Weights of a small GPT-style language model, trained from scratch on English Wikipedia: LayerNorm before each block, a variant of SOAP for these matrices.
Each number is 128 + 24 x the weight over the matrix's rms, rounded and kept within 0 to 255. Layers, rows and columns count from 0. Numbers have three digits each.

# layer 7 MLP up, 1536x384, rms 0.167, rows 1455-1535, columns 0-63
151129110083138127092107162129144115099169134135151150166136133147109089154085163150139090102120142100102135153105126089106147111140119103111100128096136162157110139101092129129099156170117129
146085134137114147185117148103156112110109145112134113178121128154130148152135102145150157133111094143151114079142180126144148122165138145145105140109121122135120146105115138132130110123144132
174142133128151148073099140142115123112133163138137147128138103149100159101145133157111126118136109121146111155120095126150148136155121075151115130162113116128085133084122120181151142122141141
137110122124144109133085123155112143158107108116120110131120107110106120096145130133124171148119151098122127158156141107157139130090098147132079080135147099158164134123106123158106106157111118
118087093084135098113079125141136142115176169136100150136142142061146094170125162110139137097086110118154122139127113108169143129142145141137146086126149099131114118133100125127152124143136091
117127092120082101114105069086110100134092121122114142125095135102104155142110147140135115124148146090117148104118154168127103103133130086171117166128171173154149145134134104130118137149131113
120110141129131115103154136139158146150139135100128108136118134098124120132113138088139091114152130125119129119149115117121107103196122137111111145138097142142160076123133140137126105131132141
103110152129131169159134118168137138126109165088088113144146107142105117113129155125128119127114139173157104181118127126133136137100150127118126142120095122139123153124117134159131126106124137
131116126151119093143172135127127140136091135130107104103098154147132159115125113133115134144102144120126117107135107119124093124145100155147126165165145152182123134131144153126167147139121154
104133156109161101116132130133114157141119138117115099131130108158113113131155123153155083107109140113103108139115129109122130140152134101168121151096129086106097084107174152156119149125137158
118119156129113128131105139099153118116133127125107115137110130113196126152116149073124119117145110177132130111090133137176158135157142134160150107080112128126121116141139134102145150139125123
095123113117155085119128109088161124098159141102120125128194122109137130181105135112106122080134142144121152159100117136134121150105141132109098120078140180107140105090119145143085113119128137
152136114180156148133115132110143150165140090121158114127139119128071136107132091098133112129134142104126129137167153131101113151141125108131097102099091142171127102133128104136127151101145102
121137130168150161121133157092143108151131105128154136109133103187130129087136177124146134145141109113156132111119080130127141108082155126125155133170117159138140121159139168139131136170111125
157138171149126077133137158158177116080099104156098091190095166069190124113108178157166086178136145130164113156107117078174130126132160131144127142089144117108129139101137140158079140129098124
120110154125137118161162112113131140135129133148106061083126123182177122129151131107155123134133173163180087119145093109142141154132142111115111147092092142132144111122148122157130117140169155
155146169151110102138108112135118102144161138119151146105179134099087114136093150116140112126101148132147103137144062149135076123125111144080137127132090117124132094187151161117108143099125146
119145145138108132168090141108148163129127104120083137134145126173116152123146128131162111132140117109114178137145115139156158140127134143092112172136133131148144105124149135122135147071122147
145091092130110163089075085110142106151161149109115134147141119132128140129141151141123104147086170160171138120113157114100124138110137151112150137117136115117100151141147210101137170130139156
138141096139138075116147186127120123159116111142112095183072115144147131139089131131105130131095113091077111123138121110150131116134130105111124129147151118136133151130137142137090163127137095
118142165157096072157131151141114112124154118116136147160141122134148132115071103161100166145096150119160109134116095128108092104111158087131117074162140143146123116104085121133145128054108109
118105093116135152171127125128143132117177139129157125094115110151176086096117080128128112115133130122156101159160130119099154101170144141132124166138164122161159127119111143129120067122126133
147155115126170130142097114129094146106094139153086125146128137115104111151113149153148153113138088101078141110125117157150133111161111127142160084092140144124108086126105131133102117126106102
176124121159158180119150115142125162134146129126139121104136127142086091091142117145145168131121111136135150166146122119139162126166160122134142097143111128113137120091124101176145118151097107
158158097116134154124128066093129118095106145113129182045140078176103119130142118177091074145138166126133166142128164150148118169122151164144108143153124114129147172094119094109146154117138093
126118082146125083115144128095115132147122103124149153151138147147086149102175131100119136170122133121146125113142090111139159135141131140150088103104109119121110117117096114127087082129158096
094121138149188140130133132096125144178136105126135163129096092165119143122148135120123153093141147145133109149140123147115122135127123135161156116129153094109174152098112110112155127139108134
144166137119089128110102100160110138189088107138119100130139140136130152115093121143167072117145156172134137130102157160136130107132095134122109128132087110138127149138114131111136111129151163
114147131112140151177131123139126108105163129134099138140138122138120103133196112142149121093125075134135097170134136171147107082146109133137073167144179114129117119112187137187134140139152147
090123143127152108098118173141112128142165135083135135149094131129118114118105136134143132119156126118157135139145169134137095123133092113108159126105122114166118182083112102147125095125095111
132100110128103119106188100135153138108104123129136164155101112122107138128110124144137136117146102115162125165097113120127124137170162113119106125185126154138133096117095156115117086165154111
093147122099135166153163089112140135131113103147121107121166145105139095091148116125100120140096116136098173104080142137112116115124136156137142145157134133131140093156150134149109108125102074
121123116086162126068156145123075150115138136105127145167105083071124097093128125089138114170150142120150157162140118126118130122131095117110116119119163124164160133103126098140208140109157103
154127087129150163115141072138160103109139105166078141083126107121116156088135096175153126174126108111135142157107156137134130104166134133100129148131090157124106167124120099115111119138110090
168169119133126155081120124116160139112139165157134128144118112109120131133083136122087176104179119104115102170131086133150081157134064131113122144126127110097128119119115137110111128135132140
120105129147146152128113147137120114113110121142101119124166135096148105102125181109109093143112131148115116151111098153109103124127140112130175140108170162147149133145107120105172105134119111
145128138103126134133173162117157124118164132120124094112122107139162151116135124139106155111146123118121130146110116113143116166145140129137159109120097106137114073135094154126191133106089144
147114107137125123119128088134101102124118071099124150133121154109121137125129123120136145143115163117125139116085088154136174140067139122127076138158125074072151163116103132091109122087101146
129134114091164102116130143168154140147137111154129130151120133110118111140114173093103132145118128136166126136132152110125154140126124115149097157114177174079144149145106136099123111111120106
141109116109128100114080159107124116139140105133064112157158142110136113122130155135138105128169152132114148085134077122097148143110167109120113150120123143117168146105147111166104137114104112
105133117155119111082131126140112142137134116146098113125149152160162116090137087098160080121153111134098160108130144095113144130140139136120155133131166091131098107098164107152122195099148084
101123124128135165131144152130157174138188157169142079137144116125130125125175180149132123087137174115145095122111115122145084123154119132120162103089144077139128115143099123146099126101102134
120130153135123092147141135139121160094125111121121145125117133101146143126108168143089155124180129129112099148069107072119135114136130177125128118177155120155157107158143128147146154153126161
123173116101123132132146139104112114104131087098116098107098128124125138141095169094127150127147127180134131134112135117126154118137141143090125149109153130118162073138145115146149088153115121
114150101142117186095120156109112116142119136114155112131112150164142154124126116109160155126151139109072165128126123149080102131136124140102121174110167123146146122114094154076135115157151118
158132143130185168147124136129119074117157144110155127152100133134119091133150160145157115120113119135145137152124143088141134085120111118141097111095101149129138167142136139135123086062134108
132129090138107150151121188131119158135114164111180120103101131130149186164150111058121136064140101129108102187069139140154101115090132135145101120154153100140090106154132156145117112132126156
144092146113163118141142117145103152155136130154111117133072143131119141105098125086181168126124115134141130138132135085154139120155115061131085162136127141137148091123130132109121182126117129
144157111135132167087110107142138183103140099153116103108094111161123096094134146156142129114159140160151135159053131149162130114117115141153124107109130176161109091157154128098184132062128092
153096147167109127130108142085149133105191123139097126133128110113133110074139127110121103156099130087085105151137120136139123126119148106134154128098135123140134134124115107153095179107092117
098098133113102113127177176148130126078088102121160134126167125139142146116150128130086151097099126100123136119118152085128128105132160135156140161141139091108103139165119146150096124107110101
148101139154126169128126095144091095120073080156111119139086140144110141118139138147167105157119167111155095170130128123122157106116112093112103130102125137136150131144135148099106162119145117
139146110159174134105154072088135137132122120106122144114138111145098137121165156127115123068117136153154111122071103139102171118111140146084140127107108118111160138134113136160155151148090119
133116127145156086177143154142120141133113136086144161164090126119145167146143146120113124116163126099131132155154117144158174084135154127141126093122135116144155153116109077131098143144154142
113090099096159148124161101161088099138129134161144140122134135145148143101178115150128115164136118155075138137116100142153158124126191127158111100097082121122125174124131090155104148142093124
118140136151103120123111145145111100199123094136108153133119141122135121127142080167108136086098094122122116116125140153127121154142120168124117134134139103137084111094115124139133152106100099
162117153113112142103159151133071106128148158168087116148111153133147135161148143109096124126147137151171130200146126161139122126129122127127065140128073160076166152082099123151140115124155125
105143096132122172108133134159124127122125096168138146169150115120133113147113127118141195139101147083152179102119088119141133104091123140154119145134127111127143130136131151142130077149122145
147115131120135108137080095176127137144113142135095127123098148106146123147065111159120108124137096153129144124098188110159106106140114131157113107121149104123130155139144138078128157147114101
156099170127142129141134114107089159116131152116112088092119122128148161116152092120172130142121088121137111127089137097101144133130159093098129122110132125101116158105061126113117119128161179
080116123140135082099144147112154101097117119118147149140094127110101133150135122115128113110108139089147115114129142164127151133134166138132127128137117141141133121152128124159131164163130109
100153125111106126104139115133118099113154118119134113122141080186148153122053178147121137132147134126156126097080129110110140111123140177047105134195095141134114136106099099155163147128107125
087149139122136142106147110142128124139155115095111138143150125130121156102145125097151060136082167116148095132152147117101097113089128137157118138145128135130128090126104143109138134108154124
130131117157118128122135115117137107145090107120089160148108119197122108125116151132121102130120124136109107136105124119174148116146172182115113103111147157107096132100089143144148140160137162
153113104126090123132157125153112120162138091139122108152086148140111158158108132144097169117107143125120114121151142107139124147092137141115129125113094083135098112122151154089132116131145160
102156136128125130144116139122133125163154157137146126135165157127151161076125054131133116130136124132137146126118135103186111110087189146150142135178098134156113107123146145139120119107099105
145124093140168149111106130135112121129116150167159177120167129154104175095148148130122150119159160121149090104109082085126126145145153153136100107107131146070143133153117082129149132122107090
126132081151125090121190117126125128139136150140108122131155125137159136151169118181137121124140144100132155156106140116114169109150135122116132151116108170112121163095137147116121142130066083
114115075134152169145133103089089120109100107139132104133110081179098115143109139106111140126177127120092119149137111129124149113129163120108103145135103121131110115103149167102128141195117132
151152101137095109075162122119159100125150127108150136122149138182094134099149137106128160102094133087116106129099138101134134157199096129105131174189111152159111159136132116181154110118151156
111085107102145137126136154110129143150147207121117158098122143082077137122125089141110130143142136133123114111151085137097137185101157108141147150166168147089106099108129182134147119133149142
158130111086148079139117117169135122120163142131126133129172135127101143108112159157130134113131162103155141112132147174149151146153124130124144156093146138157142122130112122098131096199099114
159093146135168123134157206155135090088125113131140126118105074093128121100130152143077123186145112122096144120128097143122163133128124114123126103129166167173161111157134134129164162143127129
103093142115149102153082112124152170132124143120135162123102130114104144136149095140118095137132126131098122100120135148115112080127116152120151138136106128104105145112142148094092142137113163
112150134079111119124165116138120093174127127117120167105135166126115150101136115112094091130145091137142140154124065122083121111172125115151160100151152150136108095146107122150114123170111182
079132120111121183133089097121149146171082101119153095114111158085101177115098141155136104095146104116145106121113105172148149068091131110120144100162123148125136090124155130132162152137097158
111129120168196133125151086139124122145148157153124109119127139154143107126133123176127125153170146121158175123087143140132138132094086093104065142145116123103167107138131126110146110142146113
154102109136197155136144092139098138124096180118117156135118128079141093080151085123106102131169183128109143150114153126124143093158106090127080155135082133111143127113103114120158099101146128
166165145119180138159130146194111127101137188129112133127106143147134095110125083105107145147096183078123135120136182121161151099149087145084094144149140114184143092149082117101109147118138140
159141153094113157105115139117160156132111123124109132133116092135068147100142139155190148154134110107126149128122113138124112125127148103162156158117112138120133124134158146092095123136125136
096117098135139133109147138148152143147099137131142115140119104118115106165101070140113135114130125119130128126101082145121101164195144169167147155093136156128154165116147129125119111102126093
# layer 7 MLP down (transposed), 1536x384, rms 0.173, rows 1455-1535, columns 0-63
105123099096143141137141168087066092178127120110133098114146156104186054182121169106119087082107090098120108144146137103177133122052130122116129139099148121084137093098135129094153099127159103
097105102139111079136139126123136161156109148141167128133135173120141121141114124132114119153143080128134127148174154108107135157146152163129127169134080130113108121116077164138111148127132143
136121112142129116129131159115097151088171126131132143163154152175122139119110110123104109093132135169138166133149107139119111165134119123157165150112127116082112144089134110124147120136103149
108143128131144147102127150112172118088150153172091153144120150163162125168151111117106149114134143132144126150097130132182122136155125162116127148143113162086102128165140155132160147120117134
118089164127180149159170139128094114133135113156138123129131088150098153137176071155118115150112111138142159132140086135119126129125096139112110110126118187151124133133138102165147153142133125
116113124138134142103190122112123117100123129141137121135132115092161142149093139103142132112158142126127111147119100113179146162140084144147128154151121128124119103147113117115145110113102163
098118174183172135100180145152125130123103161103139133112120099098155120121174150141152138127105146095090140164125088111116180100139155085127135150053151140127095096148141150150151187099107123
137120099119134145176126135128149155145127133134137138107115126145124130141176142126114146146108158161117141114130164141114158116137115156144123110085169167108157139141117101096151156143082131
158162136139111160110154152090108092148124125127110107131125137153154120093104099140102141119114085174143146127122086125110089097129129110137125167137098152153133188123134112100140162083128115
150181136179114126160098162124106114121088151112142089132104130148073112146108122151127150131146126142142088134119127093058134172126124165093156154150165127131122113138142133123132150138102095
136080151143118139103165125153097141160109096112123155120130121114135140119086139123118159121135124119104134109097162106118084169130157091141152166106148099132154105130143138114098131146134113
120148133124136060148094134155126113125129118112152114097105093142144143142145101105125136107159138127093118111132119098096122114112106135142128141142154162179135173108094087105135093125144112
088132145098101121102102126153150119113103100126121124135136149165113134118138168132130117122132104115134123148117120141150081169131153145141061124160114137121150153115108163168108129182122148
123108143142170173109157147146161147151088129141171168116106138139105073145137165142162126091161094114167150108140106151127167148092171144143137115081114147141136111161152103188097145123130124
118128109139163123136118097116102129130101125140164114139139134084100131136119100142187141076176107126136097124154144114114129137127111105139162140143120153144099141106115103135126141068125122
097119119141155109138154159113107088145120100169091121147159116145107142128107138110117148146119130146131159077146135104143173133139138105136168144135141134096122075126141140107156123081127115
120100113147117093135143105101100170147134139141097184114181128125144105094142117097173143118130141141181158083079105128122166146106097114101176134134130141106135118154080104128158131138101123
124153143097147143115117078111094142104150143126140135153135156180155143118114120128136144126091135085120137114092123131142159126167157177133083117103116134134119107168116115132077138142145120
130109117137106121154143185141165092134136124131104086109117105129103095126107141091102084150120099117095153161115130147144173120144101102112148144096152147082127160099150103185109127137156110
129185119136159156136171122134165139098121133118125128163112145125120079134152160144089149058084151148154128193125124161164098114179139121103172083082090138186145097103127114134169104140112145
154133132163118106118127127118069069108099185130124128154081160105139129167077094149115143159083151115167101135145152075170142140109111120203141165144152158114112136127128130090151131114145152
112129100124116136178130116122122131154129117091149157180130102192094139114153113159167125122119156145068148153092125107121109155163118170095142112117161151089144073084152117124162137124132175
112178163095162131118106163103146137102150081141157134124124137118118102170133146150076103105134115113139134157122100207169129175172095157169201129089116131104142161152148125173107150127169124
157123106127085114129164119118128147093093121144099120132133089111142117150149137120140130106128111112143114109127125110090148103122121152183103134134136148109125154133091092107142131117138118
121128180096141112117152153122159138124094088107137127158102128102165162119127124121122130165070103154133089123115122110088138080131087121165122106088116164130136122155102199088099181109151148
100150104138147132129153141137158168109149148124100097126113165111131140138109108109124130117107115129070087121123178123129124122144134131119125131111145129112146132144144143112135130114124124
110169121147122153147115146114152140123118122122113125080118127143128145131095135103117135122117147127088118127152161151132064102158106156135110163110158107109117114120150168146166089169138149
129132131107157124115094153124123130148138127156120100086114100139137120154096102140146164114133137118155101122149122149144145193116131150124101098161121084133141147142119114120156093143144103
096116131123149114116105123090159085142184122156114156127125153139121182199113121125119140075114133154083124133155112109127143124207128141151137120106097162146098176118161122139124100156129118
131135143120108112075138154136114102105128184120108113099149130130125131098142137121178140140099120116100162124110164132133077108127122127096126132141121120122078129137129096122135115103146106
117142110112115124108176187140086155137186115138059080144106099178134140133149101145097148136151137096127140164121122112149116114104139147113130154168131126100120114138119131152114122138148140
166110102146110122125116120155125084076119159164127148102135144138137103168161108130152152153133127152133148171151119100111134180134131130116117153142124123113134101125118112124138150127131139
135133169128096162128085149115110114116100128094106144087103126112126109157133091140129157150136189139165114111147112143148147145144118162120132156066173111089121103137176118092157128122171153
129112101156102141084109122123157170112118132157104134161076139143131124107111107121119147118125143153130132132110076109113108091086107126117146167069145119122082156096092106128136123163099164
159103138119138140137155114118145104095085117143115091131153141099162094083095128129118150152101087182164120104157105122130111140121148135091163162103088119130158086146110102123126118084149125
122157144134159132147150108119144159119172124104121118152125130148108135125154128123121105084135142148108171150140148143139112125139113134116111155136128156096096151115139111141111119133121122
130136107139139124114148155148154124160126110127114113144050114145152127112137136134092129137133147133105105131104111117120117143110136105120140132150100093101155147107106096162139129138177140
100132091113139137064124104133142109118138144133125124157162109157123129184095101138119149139138171145146132126166120112109103138129154126146166149109109118105222135110129132158156181152123129
154129142145125131115119121140148129182117162177151099155133111099111156106145146130101101119136161116098058175141091130111092095066151109129128125143100119097127098121145128139078161071134116
144113145102151143151094113135093117128102134139122100103119132104096133129134134134094087097104119111159142140126160108166120142107165113115129139109131127166134114154131154113126087108094115
128127192136121131140112107136128098137112109107151137150100097098160095128116128121106166131106149144143099163142139160149115102144122106149115107143126185101142144144111115132156103108106147
093139106102100133134180156131140131126098154111139118115149143128156145131133112115108198112133141123151129165127139099124142101133151143129135085163140129127157153123174112105110131101119156
145121121138097157141096108137138091146108126130103112182092084130147096141133145135131119152141142111128146097127152151116131147094142105106093150106143091131139126121110140103093107098131128
120131151133093123095110086119144117145131156147112138160177185103146143099163144121108123117102080157098127122122127153085099129140118127164104125153135145165115143117084137157136081113160160
131166161114126164127122139148117132140110115159098128135101114118125130147159146142110157091161148157159125123141155144092088150146104139147156142147147133178141155136123112089120107092150127
151114124125086145137104120149144136184157140168163203089123162118070160139127097109125115140137132088146150114090143134160131140149102106158145133134146135122119142144150165171123142096145114
135122121163080076128144169130151099098139131148125126095104122153110118121142120101122179119126106114091146160112134136156112153085120082133146175111106148163121158128130163137132139128095122
139130149071151137138136106121105167136120127099169133132123106105138091140182162105153133115174134143112160107131122157146104142130126183148095106113129185153128162143148116111140117128121104
147135155132087129119166166138102137145127118124112109126121148105126173142102165161143106156148117131129138120172126100076147130124149146142105142166151077129142135114156117131122144122134093
111144106131141106122109102126121151134122124107174115130081141130136140163157152186149153129174094145098138113143105117119090135062142131136136105103152144111148129138137138135131143179127183
185145178115134150112103145139072119125165170087122108163160177129128129138073114146139135136130144140109146107116135105160124088139110162080160116134112119083121121140096140135085118110116117
143122097110118160154092103126180124111103117102149151108151147137159115093144113090134194157162125162134110095151109130155136112168118130109104118109118150097119136129123128151145140106087098
136138132105114108143085080084124119149106091176131140100148134161126136143130161101131099093150159134120127115107128125130153130147145118112143115135133166096090137147089121075102125123123135
124122110145080157121161158109140101116150139201139109110158107084099141113133137129130137168148163143129156115101176131063122115093141087129112085079130106159098137133169104090101146141162143
086117134126131097132102157153152135134145171128124145128119123105111096141165117140143127141146152139111156117123175143111136104141109126147103138126138150140152128112111103114083082152129141
122083140132083151167109121161092114139131176070125091107136116147135153115128121185144159150151121121154142162137110147142173118117123122105134108092085154087138113114124130094146097141163149
101136134110160126106099149142077118098130122164080118069129128125093123124137105113085134105122147151148117193127132106120101151096137174149140119156106162141160138124176124092149129155153139
160144118138116136156134117128106174165105140129109122086149139117117149133119133148128100140151134127112113110152102117117126182120087137112137153140118148142128132119087112134142120123130131
150115172127148135141158117118142119125116069091125177119141180190143116113127105161104141132147125166135130120139121155121106090136145108134123136126148089107138120106121125072160117138161139
123111125143154117109138132171120093131082159170137144127173112131158115154136169146124132117122155085082075161128154136133106116109126098119114107142146115143148104139130122126114084117112107
135086107097085105121145149127093110094137145100126145124157132148145174105128120134131159128083119092155104108091152088141139100132114123157147111156122132142133116141061144108156133093155158
154119126100147133118122172134170121142116130109135122154140138137132156148100118113128153174073150114129125143132134152104171073095103099097124122128152084140137143124079125107171097095116145
154125107152108124105133134118102130161177087185091154153142131114149105134099117157132159174125152138107140176145133136140131182095170127114102122139127122143108145083131143112120143153094178
150140145086132116118133149142143105146113130096077139102100138107119086130099114099128139078124135147104132113152130109105086110180125113134101117152129126193144109165158145165128132131106104
119115122155100126157115120112110170116131090104121097129106117114117159120135085130088123123175091119119125163113152145117095119107149154103115149133143091124096136128178132135121167178072146
137180086169133135135112102098113124153080145129154138116127149126145164151132083172162133122153115125159173106112120131131125109148152172146105136133129136128150186146115141073112142113124120
140133151087097158137108136172133117128106167134149124184160193129133157116148112147124144147096140108170118089135107162151109109141082151121119122152133090138133166118104125145137161079194164
116141110117136087130148114060126116164146142139160112133101158107146134142125137135174113154108118110101163100134131131120126123099120154160161108154131103130144155074131158131207149092095126
102189179102100150180138072117130133139096159097076189084117086158136147131197134152119157142110164117148092121154144101176097131163112121120105171124152115076160115140137168114126130134107158
154142102128097115105167150154118125095152122147097072176126127157089089097130128141109158168214111141095103141102140096167087120124157118117119095111130152161124133163152139171147114127093135
156118139161108103142121139083134138127108147113140143150129104143082136140134096095169124163132124091113180135134146087108152125125108107120140112114143156125104081143090106199109141114153127
117149100074126121135133126161147168103130109118141158139116084116102118156119162125155142137158133122104124126145107180155113131128137129117150086161124080134162146125142106089126118132119140
140143136103129183096146114083166150136119112108128123133112093118103146075125155127102128100160110112150093137124130174104129134138116117133129133165125084109115096121103124166117100132146083
115151139076078126099173121129133087094118124120063104139133103160132135151140128139139091123112073152127153125121165109116122129163122138110100140112139126107127109104161077118141127137146152
111128164113151107155100118128100122154135151126141115128127091168143129138100136127108095100155089109156108146115153144127162154177142144129118112126111131139145143140125141144078161110101128
137148179112116147135134132081144068134152116129142143103146126183152155105140147099114128133152129134119135157162154112130112126172137123146157132075140134126102117103140096169119083137079152
163092146135096164144145127087119155119113176109144131150140143123134189114082096136101095113107150166115145152142170101151100099156152118158103114164122095176112119119120167112129120134119119
120166094123104139142104121143124144133081122118096160125126181125106092091162138103162120127200099143147076133137165109140139106124085097137130137091140105077128118088068141166155142128151150
121157153100124127146105111142177092153192134141120121167145176114138112118133138122154146104164120156134108122096133108126145111139126131132177130117151091112132112095193106130143105125150089
130128136101111130161138117114107161116110119180143138148101138117142140118147140171133089102137118136125135101148163166086136152134152154127121132127145171126150128160119126159147150161142095
166119129142137134079144107104115144158132107107093141075120123130107095097120175097117119127099122153111136116122135104140123101141147120086153117112127140124167177127122155126148115099143145